Each number is 128 + 32 x the weight over its row's rms, rounded and kept within 0 to 255. Layers, rows and columns count from 0. Numbers have three digits each. The size before them is the row's rms in percent of the matrix's.

# layer 7 MLP gate, 512x256, rms 0.0889, rows 190-261, columns 128-191
098:082175146090193127133183141130140157130094133123089110135124112139150101141054139091083126150165149165134116114128127127181109135124092091145094124141104137125142097108084096127086122077143113
089:083154128223054147152167164127172133117149109144163115121189114136135087113089146196094091132138205134192105104126058097161124164140154106097070121140124089146133155131199141073135120108127086
101:075137138078104125136084114110075089189123127182087029100171148114088127096114160144110077119132104192136055114151078163109068135115145120129122149132156169138069099076115114079143186107087080
097:107085161140147117087117118168091068129128171171116125123178153128165129181126121056090107073138143163182103135117161151132162160177148165116147140190147107072171096066150134183138164169092069
094:073135096133168119133141175154095080108147146116131121111153120111093066138128133094117090160137130105092130177122128165185139083081179103144182089108171134141157170145142151125075090164144176
102:128110107077099103110138129136174129166156075071140100116119071085113116118160129179180081132104127142172147122148113137125163095123148086129100128127121125159195134127168122086135088120070091
094:194126134117129098090134108118150126083066111214133072155140102147130125196150138118144145111165159146093109126117132187065147142131100133096138192070133071093146103105106155126164214108212129
092:134142132150174113188118125219035148131122178135174100092150093092175071100142114159148131190110137111076159113119141188139166181109092062188181092162070132147078125117165102140142104143089125
107:142130076188139068102160112175119067078120142165106098101161177142207123111172186121100117162092175149109156164129091107163133101148127111138126144064144135158114127050127154190125067168109125
100:160143173154090123034109132146142080084170077174111136161121148128117118149105193119135119123170175167147200142106158175123144103150116079120182075126099143093135114131125128131151114139146138
113:198112143089167153122105149154126126104106085106178091103170076096124094127081157106115115122160131085129094109066109126146119146109199125103089137051202163143075132160111098138103172155100141
102:088136124168165120064195124145145082138099148153118163144137120117143056069060207170183143103150197093070110172150131117145189131155183122128150095174141132152151139089147175203146088100148137
098:094131159140134079104167131140084058096103111138118147088164109141162106110151162094144092078142179167149119110156108157150112164145141139123117104089175123138154145091124127125122127146115108
099:158090199130127108093110143114161071121143134105133095057174164127124161143129161121093128124108096108200176100100195099179169120127154153091079112166153132123112166100146145176119127193142117
107:075116116140177155107074124152138096131134096111092031101124121148183101105077134065094209135108161121156119144124152141178136151136142123152122097127133149155145167057125076082137120167152108
089:079142170056135127158099139180117048152140131107200074087167091227197131111138084148111135103120111193168101161179157142151161133090099226096120083131102063107114164088116103149154160140129114
100:088135155128101084137145158105064078139114113056103138174155116087157091135110107082096170115149132128083094109134157163176131070099105141091091065115088112110140141164131135097097119189092124
101:106170176122139099121165097163112050111111110125141119152167088102166134102163153071137134155151161173123103085095158088096173108187140149112137171116094089086108163085084155169143136193105123
096:088123169148122133117175157121177083113121115127119138086142087115065179107115168113136091218117204107073091078127125088113100102181109092079082149100127151071134129186109173182060148127116136
098:069134132143078163111107155117143173119155142104125081154114112063154113139139163144171108093152162122141129093111133075144101109109147074149092117089116132171147095095144116178107102129140119
099:090166135104156097185093117143103140140079166135146087151163129139106119121203110212173144174125134134140176135109104082112143127073139207144079076163136104118145159145078177150146126158107093
105:106118132092088143092181093178133085103133124162132153104119162142125167100112055121118128100120212097091166160096130110154162120175196184120144126146153072131193083121122161136120184175094088
096:104158136143129132139158126132132192124113116169092118092103095096154120000197194049105093081117133102153129124118155126121134109080124094105114113076118123056134107120116129135108134169119123
103:128138130170100085170122138181112116118084139165134118172154094122164124139097098194095113106131160135114075197122133165215109133095114161147153102166111114065136129102074163169131131093103135
101:131157138135056099110141137160140128139144099108166181150150130144171134109135139094086158070213115096145129084144148120198145084138124165134182113170166054110205048129074153125152149050130113
110:100178168131098127128197159101170106202144148164181161124146113136167139134186125164111107169137150125147096108132072106115106166119106161136116095124142107158140126119055125139054124156108083
102:094133074151133126061149187150054045128133059169094109131140138159139119199096100123114119056169125165107071117073127132183161097184114082140102104108133136143070134112101062088128126105189159
099:123070142108100183156162179152118145174130182160115107114165143136147105093184072153147161115152141154089100132120095074125116116078121119092089113161120087103144143115100111096099120086173088
100:157146154135157164199115114123129094167120112122190162173091110133143100134129128117095109140089133104102063133124165151166139152140115143128149136117124075082135084103091070161166164133110133
096:126160177110116122091130154172098121143078102140118077106164084107132146068069102117107139125093177027139098115159120118139113157090155131079118136168116201114116184063044064156156172159147096
096:135151092130168035098134162121083077121030217152111099105166198156117102079165140111098086102137088097112088161184074121125126102175200125112102191116146146100047115145097135154093166136136109
104:073102165144121195139107134164137073108139131139153170102139168107121108064144122144155130076141183088195174114136123153131167136136130154115154153147154098068096096107134159118151095182075111
098:147056112034138124049142201136101129105123098187131135143144088145100125152129154142114161115108139162215125130153134100092114163094153148179147108081132127086125102136168107089098093094142069
112:155184126160062163133096118140124131098148071160095129148101145163163163142127102135131119131102143166198176086153093145150124111130116127143135131074146167121153049093064137168138138127127087
099:146134113132128113087196086107140095177145010104142143107152106070109158115126129085141173100162146129180160110022142154168175110174088104161154134095157098123138100191137095120091148121129117
096:158118146080121148085150215146120132145143094045157111076151125095124098092105141135110097112118138145140087145170140126073118164068143163099118041159130170125167135124099134190130138142093132
094:127173120104164175125117102092105083078120107203151123170176132101165096156144125178149128123115138139137084156115126113144154170116123164202130154139081146120129133170127134075080145113161093
096:116112144142125124110079121154082101087102132158191149158118111153113090144117155110145112116166115170167137164077155128167155065132156146129093060150103092108094141126158136124134105188190109
095:083145082124142107154142104115118147145104074128134124119149136106105086151141154142087126190140082104123090132134108139174160141147193077143108103121124078157157150095177175137096170164134201
096:112173185174125092093171097109107190095096129137146137109146152069150129157169174124120132135109174174152149160109154129148155179141090040095151125151121095126071131116133122163176080137091171
099:079138136166164114147161121175107099107113081136062131095167148124140112110104148018086102144196101122132125137067108138174158098125110093109104208219115102147076138104141143103125187182104161
105:154103120201133126122094117156109152113148097094140103162087150103164107146120129101161122154167126096097091154089119137159113166162164138132140115074139138085118204105148127142132183047136127
098:149131188145152102153104164134124154162179151085126129143116175081102162130172099132230137105155165115159181113131180135162136165144114075181096153065198089118128072107130133081122111122130102
099:067146178090184118220162133132131132136153146138180144100172150079118142101083150117148157136160134110162125134156126115126123160132137162096118125148133102060109092131094148128150106089109122
089:105157155114117083131132135191091134158175073103086131157105177160133145089117114108086133090156103161109120157176172110162148133201192073044128137155076100148130155142145156172131167146207163
094:132207125027089137107077091124119190160072094139152140109121132103093158148112117161182169103142097091113162102114124149168085178137093118106076140075127111147093084089133111128095180213162135
107:066119130153170068157158189135148153103177125125157060132151074104164107043161144100195087156109150121141130166128140082090193134161100151088116123150083157111148127157146158105157110153132100
095:125155109133142145154145108188124093214069117060115134137136153228105120112117130154084157131153177112176103139134129170147156141134090155124142117128153147112097135154109087136103172199105174
101:104148087159132154158137152155120179149163106111148148104113104163183113083127117136114104044164167108169149154135125062150206100130146156172135120105179132099117174110147156152128142140129100
105:051116183133122135111114142152125135193083110089141070094131108150127144093125158105148050109124191155127124178125102153168129124113114084141135127119137068144139143103109127079070091192085118
102:123179154170079171073077104160118097087078140139112164073160102086144125144119127159122146103142155067128155088116151124104190074147104113170108150142130138172088146105151092138132115141169153
100:131150161168119116174140142156109114101139103095128152127147148108140136157109106085151159093162143102160138129180148101153152144124130150120188170071147110114138171115130093127123142096131123
096:100072157153103143101183146150131112110151091137150166148085125152093153084139167091136099128100135122115133136143078110150129142184090152110140174119082120079191162177123191112171115110132101
099:143147062094117141118094158143152125115072074145165110089137067163160165134152141058099129220112130140094093103183120162128176160110097170123139075120182164101122131086089122132161169100118089
104:165198108112087151104116166129212142089103131174119123097126113140159093149173136129098116154107164118101096179144170146109199083159121046149123150151143106105135081112103070113141140144133128
098:134140121126102136224119152111124155157077161120130099143149116142154159093090123115112161122098127071115114115175109090138137100170149180101163175121180063153137102068083114108149098104097103
101:131142122118165099160158127115133112094119132165165094128142119155119114159126151114132128159070187168127121130115144214144102131135170098169099075155145105119187140118162122180096167148127075
099:137125106141080118141092129190092212150144086118145132171158096143175155171088095117141107074064152142134195152150128074073198113083146118173102110099151111100125090159146150131090102102148105
099:124168129133179144078100164133146133080109091165083082180166066174189141141149144116172176141117131154120075164096151107168108138159201140150179099132172092118176100118049121115113176142165093
099:070157136113104128125152084152129133110166102134099173192117152140138099086143088066117115178145126154165202113052111176128162119179112122153091090131100107049102156089063110140109165153138164
112:177120165131198067082112105152149140055117125087119082156162114087135088158128129079109114127091138117099146174111110128124153117191181099158132101132100076166106059105156096160145095124124124
097:142130197211090145192122069131135113188151192124097111117116095144142164126163188140195182113189119118085127173088104097139147105127098110084098143115161136121126131173076053132136145091156070
097:086134169128114206098120040130151050142134175123113127110156115158146146113191102135119121080119149165186161085171107134136140117124144091112143130173141126100157132077156126178113174191125155
104:148132190128142144157138148089096130135170127059141136129093176127188072121170133125137091143118087109125123127182099080091155095080134119150103128125122109054142212114084082152141172147088125
105:141114104140134119061149127130087077137159086094146110107134150100077150191117141069154138125170186153092107124124173154213123104105141110178124117135128118094099128139118076210095138199134147
099:099196186166110076131137166123096122188098134079072146173139087164111170096185138121107178100155150134132137146190165148120148077156120151115138078119166113125169142145112103145060115137058128
098:118085105153085122132205219160098163155156066113197165106086128080103131158170108140158141107214139125110067137108100102143189176150103117129150070129156096150203131115217176114113185127109115
092:086127199115088059073117139110070130133067107115173120104173102106085094133158198100110098039126184077106056183097110140157156145129171115207119135126149137078151139101150152149108135140172130
100:072165142167158092117115104147130143135180147108111073117079120111102082133114117166114152131089131148095197146133153089161232073090097146151029059154130134125122110095080106112137131098099130
101:115117131118142062148102075138116109133086124152103160127196173146148125162114160131141148162163141122155155170098167128109121184148166108077170114113145093140121148125087172157119177118105180
101:060144166194143163124109128143102106129078130100154174146156063126156097117144074145151127104171154114107115114159125135128198137103085116126105107154102079081134125038124085142068084144132156
099:129134121091119159219160100110185114153100176119101154103181128135130138147146149080130180104108166081134161163168165127121089170159107179094105154101069100074130156114137068116125129138122136
# layer 7 MLP up, 512x256, rms 0.0835, rows 190-260, columns 128-191
106:132036118131193128167147123166130125129146122117159096124159083151077079173047139103112147178188123103119116110137094106084064158122141102131133175102153115127144135138099145085159131128173133
097:145133122098154156137102162167123054117097157153108110079140128104147147123165118107134134144149097153113203121116175127128140128093154140139093109150163161096060114079056112128173117096156096
103:168116131143117120130136106170116122130104095133125088153114136164117098126178079149191199158154084131125173162097133109184129133198143127115129139158153054123094162151058137112155139057206137
100:101133166119109141199108167130135098101069048130134196183134130100149232119094072113142140123136140109093136116151128136134093142107097101130082103122075109134085147117146112159134106083097159
098:190109131131128091132117120146139113172077131193171093106096149182169125163107169137192114108128178169139124095142073153100122148163171088102161131071114140079084144071074103126133130081100070
105:127099132095135093107125093088156109108106052160118147167119108151075143089094124145087128157179096099178170125185076061154144060145188134141123100146065169109126156135151105097170091166128128
093:148114190096117148123140128120133132078083118111052131147125141166160152071143090133082143129130120105145156159115129141054165125067212075160096155141117146165111074161118169118173120123171154
092:100062125106162089128142065134170114129100166066141108111167148140122151168132205106152115186186119084170150124134120155152056169126157144067145111105127117138126144120111146135136080088139141
100:144071138158171162146110173082145180156180118125166143209083032161088193126129052081100134141109084087124132123125109124108099191132137168147218062107133119104103156154062130059136099093120097
102:135118128168168107057117137140099100118128159138137150110080063105113140100086174160194136093102197129138171158164118138113179116140097174076148170132128165087124170090129099106116091120144134
094:153108160096095152099089098122184083126179131195154149156143103100138089113143151170139109098100153098143142081094139132149131134130130153154145109141080151117160132153170123116118083165118160
102:145112106097118128195089104066130134118161116169170123090102166130094145107123091124127102144078109156153143125083122163128114142094095062163197105110144185095098161087159138089125129163094076
097:114097136174133095106146127142121109120166107161122107132151105158153103102178121090209087144118130175164131107143095164182118165174154125128132086088159106189142156146094069121144123131165141
098:079135128150099138131134084101104121144136130143105100160153139130181117061117153112115132155141122130080088086137105169147095117105117085096119184127060086112118146147088060110123126121164137
105:116115112148128173118133131120061130111162108107122176087084132099156095135137075101133143149149117111169153068085117116161101107087163164131125107117071178129186139135140097084113105053160076
092:156134203125170166092138157194184155074151151123095121219067040148132129079093097131139164112123137104100104127099143117212102120110096154151117141071158185124148143159125114137138108151135177
100:145130114102109074094206145140108148129110100139180131108094152083129127080133045138076133135108161176152095102091160139106152123141196114113074100168111095155122153097155155169172091174122138
110:151113129145106135135128122128123160176071123109172053127143114116106074167072162128155130102111170105120052145125104245212071210143136069143093177132174058148129102127144143090127138103164140
099:087132060123093079119153135136114115143161057186072152132085115181118131129153117161100129192126173177114142107152122072152127144182133132108129153161126137122100135132126110154078115088121123
103:046131123151103132078065106132147115156126084085151139026106144093138089147067174150123106128148165147129163131105162134103125084152123092099166186078136117178124122097131080141105118137114144
096:100087144116170138194082143106098225134129178160122099145159161116127166150149124162157046161122151078151115119181147133172063138063101110168143159136175108115156104132103124141127196049093156
106:103169186186149171145153140190165115139081176123134127112145112115132124182162082154096122088185128173139118100144107127124148093107188096138135134161177148172125165124174142146146132081119141
097:144123075068081145090067094105158122082130159111122090109181106113091085153129134049138127141081111121125131109179144178133095138100082108089142120114110127089077100141124059133118168187107154
107:155092142145139135192101126120124126138111136147140165149156131120122121125096105160103091165131136191119178132155165140196109124127071106150132173153104123096174159112146091163122136154148178
100:139139199162178090078114138063134110134123130123026114140120112145134134111121118109092130087121139082217132059138160141131110107168116131138124148085080148098117127142133119113139084130078104
097:106148151112109169184071107132134095139182094140120154114142119124096119152152155118169120154052130116101146135111215189185128120084129117131090113174099152119075079149182129144140116158146196
099:071137172148150058146120114060148186099119129108136097133175144169138058087167140125129148127122151116109147152223113105134127107083152127112072151107156135103189124092173126158139210215109148
101:173177097103094113113119109094057139129162108118073149124119064145141097162152130116096139115121134126152189178093173096134115211144123129074115161139182110098103144116085123105135160178140173
098:129149118141125141173135153129146142149139135147137200138070086131164138139116076095081176194137109159084048124139137119183084163149131129119038108159141071140124154132097131199169162142160123
092:172135084128134113102117182130141159100109089113166097093144109085088143088098089199105141106075192083084148158139132102137128146112105139103092125139127161166127148127128120099140135136123126
099:132102083231103127109133185161101150087137113127133084088108112140093078139071082078142084138129162085121098122095102116131109110134131090106119155174132081150141106106054070102116152112148134
111:108118069162146105143095171172134146083096155115094098130122100098140144126111180118123128107114105132124070110143137108140131153134120129133121117139129145108113126129085115086138106035186134
098:116148143130187075085118145104137133135189133119102197116114102132136142147128145181131113162091102155185078141121141134097150115125158089179130143113143136107137115107152135081113059153097091
124:148164125130104134140119169125156096101177096149100176131160152142145156141125166146097112116156146177140115119164081122136161154106127098109117148131103174137137068132086145168118115138131106
104:156091116142144085128151127101109132131144073063141163091136071144142208108117174090156165115181104142141148140105095128139162153120038131105121088091156084121195094172121112110132127152167162
096:161105046102084134112159194106109085185130112146148132155101139185147156095141071131144110122113146132095147124167117098109103155094150102096160075139152142102138125132093125093135178125080134
093:075088119159120084131108151135168158168130100089107119163101116058089127114204115133156126161084120101200103125136078109117106168143116084123103129150129160103094129102129129211162081174124122
100:141154089114128072150174168120101157186098117114057094181129089079188087174117119095153120072107122102130136090138025137148130123151141130185148122101183085063121079110155162128141139080067110
100:129074131144093056162222170114099141112083067111095171160183097126122112099109122111121169161121155118093146092139111110124095153182122119155099104117112091120144125083113145112139142113114171
101:147155139113214138130170103171152090106084135167131144155106136121145120133131174132104144078179159109080135163157123145095169129147096121089093129122089158096170156124113081112139086088120136
102:158139143110061179101119138106135129045142139114122120111174111166192148090104089193158109079102146126119184098162115152158147119107164160172139113066131093118175162177085142130121145079091084
098:189092124093155161151104152104109134116132162063173069137106127053129132143073106115139135171152133100051079136098118095131184139164104179170137115179117179100105124107155120127132176120113115
109:141141118068116147085154238091100128111127119190182162115184119119149138106080124064162093178082130125184095156129138120133149160149223121153144170103099094124125110136128114096114131135130152
103:130087169135125117133163095095163133170185075076087179107079075143121161126137127065199108182115074096175098161089078181063159157165116115104146124122157125089079127148172124158099208080135122
091:113165204116088146128089091148167136153141095153131178168172149110139103141192102206096062123150158144132152106122108088141102099123137126067122085145163099144159163123116143134154134131157179
094:187118113109137150106147150171084149120179120076124122108183157101131140102107092133114132121171170161124060134119102130065132172170084162146152120092174134168173169091137118177137137158109120
105:119119093120146117149101114090148101108148102137114108137058060143138157072179140152139086107152082117163141120143124133123148097112113156113143109127031203169135110142197070127113114167153150
096:148084108179120186141096163156119104124162082129181171182076123095168169078112161109162147119045148159137129161152096123149136139175125172102128160131081163094070108090184126119128154105154114
098:089112107158113143166133174156125143166124187207174097201148138093101143162163088157182123126110143117106187118206173176108140179122131099197076131164108093096141137156111145154124115148140140
104:094169140119104144149103094134181135141145155185084092198069111127172124032151139122121065091119156110134099108159117106162091124157089130129023098089181150195162139204096087142136172157066131
097:090126112067161101133159131072075052121088125180102122121111097101112128149128143129118093162117180151143104158155184148122118152068095139137140099123102092162151146110156186120121170073194150
101:147144141158139086084183116111157139100105096130141163173148121139185148123166108124105161133113093122125111105176196135176129163083138136166146091175088122146149089156091145127163094088084098
098:109150096130084165153144149185141120142121145143134170090148118092107163140082084106096098068092109163087102108042123153107090167126136041156125157062170112146143157139101084176097139157117166
102:100078148161150087115111059144154107123141160120086113114161132145150114113117109165054158080175120118116115160046171111138141119166128180124118124162078095167138145104139146173098127204131141
101:172130232132119076109189120059112145126082149161126112108130178149162172100103160118098109113121151116108078134175113187145145144148113108135124107115067193137126120153107082177096101170107175
098:135131095097159134174095078141098144098109119144111114131194102108106162146142122118126106182110096062092142100112086133130119173206057087154073156151166129129124192130164096111178174144181079
102:076173163117135112123101116052096145126128089174142187143117133182102160141120115127099075123134105131105116139110195156131152172098165123157190091153100099143065134108091158139109099120078146
097:085172135106132096170160107083145158120133138129182180092128163118104117113130136121137145120143157139164103106110120102164140137177109098130140095175111184129119164099092077146178107144063178
093:155166099187132158110180148076235134135130112117126167146109070175113177155151187186079147138109133165159111123110111094179118151102170132124096086138103106123130145139118108171101127155127110
099:105106127140168094200146118164177159126123110074081145173120100192120135130086115083046117126119183110136115081127079200130148140107085200134142136149117112076091137062142094110114190114089173
092:093085101131124085115155136111084116126074105132136128080106149126116151134172130169133139140136136139163135123126167158174085148124160150132079172125104134127192093114092152160084140077128100
108:067181153096183086152204136091137123139218140165119092126097160121125126120086074135107112203125129107141149106108183158138115144096147186226127098151090170122104143114166130127147133098132117
102:137127141170123117091114105202091156149170083087106110141089120147104120156103078121094199167158122074075181108149162125127157158089091145119123161143123111107156077143240104168118137116116133
099:111098115139144158139152164111172162204113156127201118130110143067115166160064091123153140161074147147149158140200083130128100149113121119140095135111154069152166082152142132155134078082097115
101:144155140151121100139113163091161173157136089099053117076106209133140120111107128163117124136126138216156142121158163181122152092128092186113113205143120128144100147076127105127116091067080129
100:103093069166096194098144100095146131086131142211192144114120136118126079153072172124155072150092157093159108143118164121198095151082143157170124157108141107157160096071153110121170125129112108
100:178044102119132091126137057120118121152203107148161120178091051090139224148089106128127166157119143133141141079092075125098146147124078152162153133136130076134136133128133192092065213133130112
092:164172097145140105099129161122087099123119182095158102114079190096144135136185160131123107129158134137122172134168150174169142111129091118100136103141121099107128183146119135128128076118101048
097:146110094070110159145112183078104138105133091114173120162153126073108166154116112157159145066173061170048152153122140064188206112128097165128062108128087091089168166161163130122050122150164106
103:127100067142083078124114140116028148113141123115131120121152124151118154174073140137147104118104056172111077164114062092146122149136150120132096162156074101106133114086137117150155058158170150
103:131109042129135150137112187133133148124140166085117077143145126127119074132095156107179119065086118127190118112154145159150129133157144080106119091126087086115069119154138153059117132090120100
# layer 7 MLP down (transposed), 512x256, rms 0.0537, rows 190-260, columns 128-191
102:150096082142130195205100122131118174147164152115170072169171127075064130043081123151095091118161140146145146054146098123115171117116129135088148127172193116114196132176110179097153126120081159
093:109091090159120081141148110154161135126168161065135124142144083159080070172054095092095069107130146113158090129148180110092120148118160123173119164118144135127125154106126162148092126125124116
104:093112108139101163132176128137140121152122125153080127160188158151144147151145090121090080137124095121103206087122106175130076157142145155145178126125182146102133167158176099118077173096148066
101:100188138123131096158167101121140152171072148161119164191165110138131152143129137109139136132156218189119108142126118109191121118128081181159124163121084102104112147183151143145045115108076112
101:147145104151163145141088071171114094110141117142131101137098048144093085156133152139149126087172142174076152134143104160148139174136187138074174145114134154125115165111085168107114085143133123
105:186172164156189097184173165093170111132099068151113176116100163121101197159124135096167116158124091139153109138147150155161121150152155178142106127100057093107082075153148108093103158088111090
093:086100119111128088104134136098130157161203099117146116132163116091155132084097147122117116130077138110169154152169134108152087115185115092135122114110119209134110180117127094116130111118113057
094:130132164131161127163173114050117101087137148066169146106162139098091169142111144111155178182189102154085134161100117158124096169155132146124120126115153075114124143151094117150106119120117081
096:195122173100129100129161141106138137118105163139155085117126103112144143150117056164169123125171160095102127086156152115100153175095119183136069126138141157090119117130131137122083101143102142
105:127096095166187157152137047134110109152145099088164109171122114139101132147153116124133150166105079101108122101139128153112125152122129114200086160134139153144127108125107122154130116089158088
090:180130135081130100100080111102098066095153120092120124158160140123124100101137124088120121145134142172132130118102172144144085125112158101139154140181101144122102138140168125105129169125194127
094:079095113146213150143150100164106125158096112138158123121072161107157083201095186128168100126089146110153124111122073128174121163090128106154178122112121143153125141121145135149104039083127150
090:119108146200117113094132154158146130091121102104105117127120091117095124122125130121136118192127147127064080104113151143121075151151131115066151116104156093162147177120130107092139122110117083
100:115111128090167086101144094108115087186117163174190117121093130116147191126152176117130133149108104095194103122169068084157023122112129135164175134144175098133118134140195166092131142131122104
107:129122132058096132143186135163151139137172122169157143129147092154095139099130195143136103152133127157090083106089130175173201130133141127151133150160107132142123151158085138155134136148074156
092:137115106154106117147110171097089179074119130091156097134222078128111133119144159140152123147105150089125127127109109165140100118097122099100135157123152124141096167115168173073159096174146163
100:096102152184097101191116174126129096103090095139098113105101096085135145091124141125143163184157126190197093138078123148108091163082152124096102126122161165132141115145197186134083075186125091
106:105191119087139105123127138083050120130080137137158116108125134106124124130122149104131129165168153139116095123100092149147093097119153108176121117115067084173194118115093133117125204064134147
089:117122149149146136111160177133105072114120046127150110116101130128098131109144156134134071130141120096083107115086125069083133130180132140074162105122116187076093108145134133147126119120085160
090:159117138129162154100104158142121103112101107130135092136169137104159144097091119136101152118103144120123116100130181099107125073082110113088143132127126164062155142114113142083091148144141161
098:103119140162084109083117170161102154105142126094157110127100192125153102121117072109146120181153094162132132139106090198141092129193158068108152165091130098199165141094133124118126175057155145
106:086135136126129046102133149166166132129126160110137149167082142142108117103107115182085179181149088169184090126138138143140107149186143111130132105045136189110141134160147105155091096093174119
098:132078105139147084118122110155184129136129122118117087106180092106111144110123099117132107154099150107096094105140135082113145075151121152118122096124113059178144180102152070117182096085142160
103:103159147120164160125149107100141142123096150153113092078114141155183122116108141139081104148121132152124153105168110153077089104165090092077083109153115181168129144180143081168158079152110166
102:163142121196156097101150155140128113123175102108127171125134143136159109086199095064133204134155055120118148151149111130131164133151148099144167147075024142092134107127106127127107098145144060
100:151093147153073135153217135151140125177080205159081117174094132186183145123162079185149101182185158147222103085121103100101082123156093132130126136157141115174147159142156148085141165111125113
095:136130138119126140155145074175060083118198096160164167161138143172104109155116138121139089098164207119122102133145158132116127139123112120121166140104105128089099091166139069153145097178179150
102:148161145148070170113127152148081099160202125123114101093175140145142157103110085111169106084144131104059089135118098083153133136075081128141099115136138127119153095133112117141098196133050105
094:114140132046158077096164106136161192126102093144135140103187151134126134143153178062138104111098137136109176151141145111106168119130114101189102170098055098182086131167100147162125136160104169
101:105086194155156166145137108132116127151131199137088162166189129152161138109120147197123163103130114171064179070125147130082129138122072110099091122088147182110143112165175107104101146135122129
099:125180023158149097147136189181183105091100120105093089171116158112086127089125115112156120106154107107073109142153136168151149083098132073105099187156205081142103108165104135103098174206156145
090:160113165167117145138154126086120157088117123136136097148066107134126140113179116078127128107140136110124106117121139061152103153103159184146141149126098126100184155143131113119100150173146086
098:197049141085091143147162161051141152176099111153125081151102139085141115081163198089105124061155120104116142118094168150120079065100096119106116147148131117114155121150133076099120083156108100
102:130076139119203116137166184105138132179098177118149079129160078101045117089128142131137112157148125118079094157115122149142140103149133151128118147171149115150135209152158129105105149154137161
104:110085134149205137127141103130093130102145152142123192182097144137144070090121139122154211095127074145150120108116153096160199152119107154116125125158060124117180149121138113166190078092072131
095:128113141154112111105158048112150142116074098209085148201111135153083120104152096122079144170118139114131126173089120162179131078141142132139173151144114167155125200112146108146104138151127134
093:186089153128093098122144065145173208122130112104144163154162082152093149097147124076134159102141138116166125127126143136137162105167106141106160051121059194105130127057145155143162157169105156
099:155096143140134133144157118136135082126087143123111110165122134155131106162107116147148110066154096153105154174149154171110133116133151183142114105119110086069117123163116155139119130125135120
100:137120135087167116091065144112122171117147085132119088100046133138169093092113182112162173110136111106113184065158110126131078070174069108106107108125065164134196182072131174054110116097105160
102:111189134129184161116175138120096136130135116098046134125132180093173141154126163120100130092145122129159087113167144137096116139156201172143137118154133130068126175155125093170158151113096091
099:059133160202106132137117141155138060082135103131105089098100140089125125120130152148173112106111134073170142130137118134155138118188117151131152095140139140153135153125168091147083132153123102
102:167127116136133159146143153125170101148073222139139144056137177103111116109123159132102118109139157166102117183157102074120102140123092136112120133168173122138141140155097164160162107161140135
109:166100101172199166081176116147100196132090160082145089150132108150163114103120134153100139055154091112172149130084079123170065106086117186113184161131060132074079163184132108158099103148133169
105:117103131188109186050076151121095103168103105145126151129138091169088165091145109111130199138127149119127140128138129132116138142071192113144142179106046140160126100102151108070059210103187160
089:067130127107074115139166145113097167139213125202113135143182110126178119111143067126138087188195117123102188071195137139134105135167142111156080076158112069178125106148094139142157155179095142
098:110136138152189104068100084065180124097145099132074150130135114126149148161146115085110141152145115109127161152094124157135088082112163112171063092153141103072098093178156118171159143073127155
107:233107084119089139107130144106157102134120139168105128124116139148124192107120116159110143147111102099178118180141114167144074134069081180154151150104079086140080138150122131121106146132118170
095:136144153166134088185127123201169108160089141131154135132133166121108075094124128092094163112116197100132167144139097118138151126121087186142087038082137140131158185093145100175134090145088166
100:114130169169086091161127171153153159206128135119161111105091080125188144141106130139189158124172120143065149121126140118069096136106163159121160150156113113164126154140121098187124105143066087
101:096076098152147159146172093091105134132122133179122155135113142176144108131098083131110132108126094122081152094145122130158105145137117148143133164140149084111138126197121092161133084111132098
102:091114118143143122133163134165071158145134080106127157189107127084117134157121097133088096139071159144108139145118116145128149142154122202141085140073153157155103111128163175123072104136089106
101:145179156077085133114130124114131095108112104137071146176127160153181173094152099143136106132146175124132158176173176108120146111123136180089124161107080134112145166130075121119153077090113089
101:114128134091133121144091159181139136109114103080118096158130094089149152086162102152123078078091146151043116174183157095160108162145139153161161101101118114114164127171093161114099150147105101
100:091140098166152092148155151152150197130081096130066092139133168136109111121088128138123162101162167129128148075187077109124126161140179179176112117126189143115151129123114204130146112132092136
105:129152136194103122113138097095140124131148126137136176105153108107115119105119133108072149120145111081165126145097097116118155107164099108127068077140076160094166139108165081151090122191117168
100:142100135128050100106132107094129153131133124120053155072101077127065181137158128099096066168115148154128159135085123077138140111131109108096083103169164094166151151153155080141123168089157132
105:083110117095118139063106132106075140112062113166185165156166092135132142149193134151116145130140079159132097067122112081101103107157079130140116104125156155116148150120077181104153149148178158
097:123141148184162094105133137095134143091094123092146127156124119093082142114118089042161177075099126088159146155120115098144161133170135159205131071086122121093090127131190117075125098134115091
095:124111169163183094158138120049118122121165105151165156124127121118133132082137143134118138104110122105090128115138157149189135127091121180118112123138076172179120171139115115140104120137149136
095:147149096101151136135125133163153129097143148134102150164165090107134177119106189085026189136119161149155160104125114178143148127132124157157109162107088071121124131090123108119114116105112124
092:139128121179177148099137104106068099143154163172127115114123129089125119101087135154123152151117176123170057094143152125137113126151187108126085140065140173112167094094131121133125126126126069
107:137126099154110167109124163112104131078176089115170148118102096117143068104136158148088123160073123150119104058187134104178131159110148095148077090076049126130143125076098121159083158103079138
096:117074098149114139131071130160110099181174120137142131186147200130107109113085149144115137106161112092015134182108184156136117102145089153164125160142104152087175145138126108116107096094128152
102:169155101130139128134072172140153152156125113142083134115093104113160142063136133089106129125124068163117144160160153080060178077152149164114123104122138143110099173100085102103176125081117077
103:090195136183123163092118134163132134133134187116123123116136105137170147095153075115149133128127128166183097098075115141141094160118089119162151070105161117118110166178134136188177185116137128
092:148095154160131116159139172145149121125101139090215125162124114129152095135176094113140155161146095116186122116116145087174153102160185171153148149124174104153091121068094199163124151143122155
095:142152125122140105164130048085117077125122104138108173097121196140097159167114146143165089107131089165197081106076144171116132075127149129131162141166123143118134129169173111107121083163094066
095:171140175128191179138187106139083093146126072134189093129190155099117085142108145160115145163193159115121113147057131163138137159137155069223131125065090155128180166111095133167136201084103098
103:119077148118165124106115182195150121136131108118033084149100153137140118136141140115106138106093103137136156140114115140095185160159085103096121128165134057127102125077139070156125159145115144
109:123114162157111117135117113174135146128151072127131146110138146121039129129136186123157073112145110127225145154107104150113054152133113147121109115187170139137111133139132157096120155134110118
087:117162109085156145115148144118099118127129110148151080145179142095126142173101160102128137109118158110140126118151122125136116162127186162144085112165123132153130091105097145100158160153156120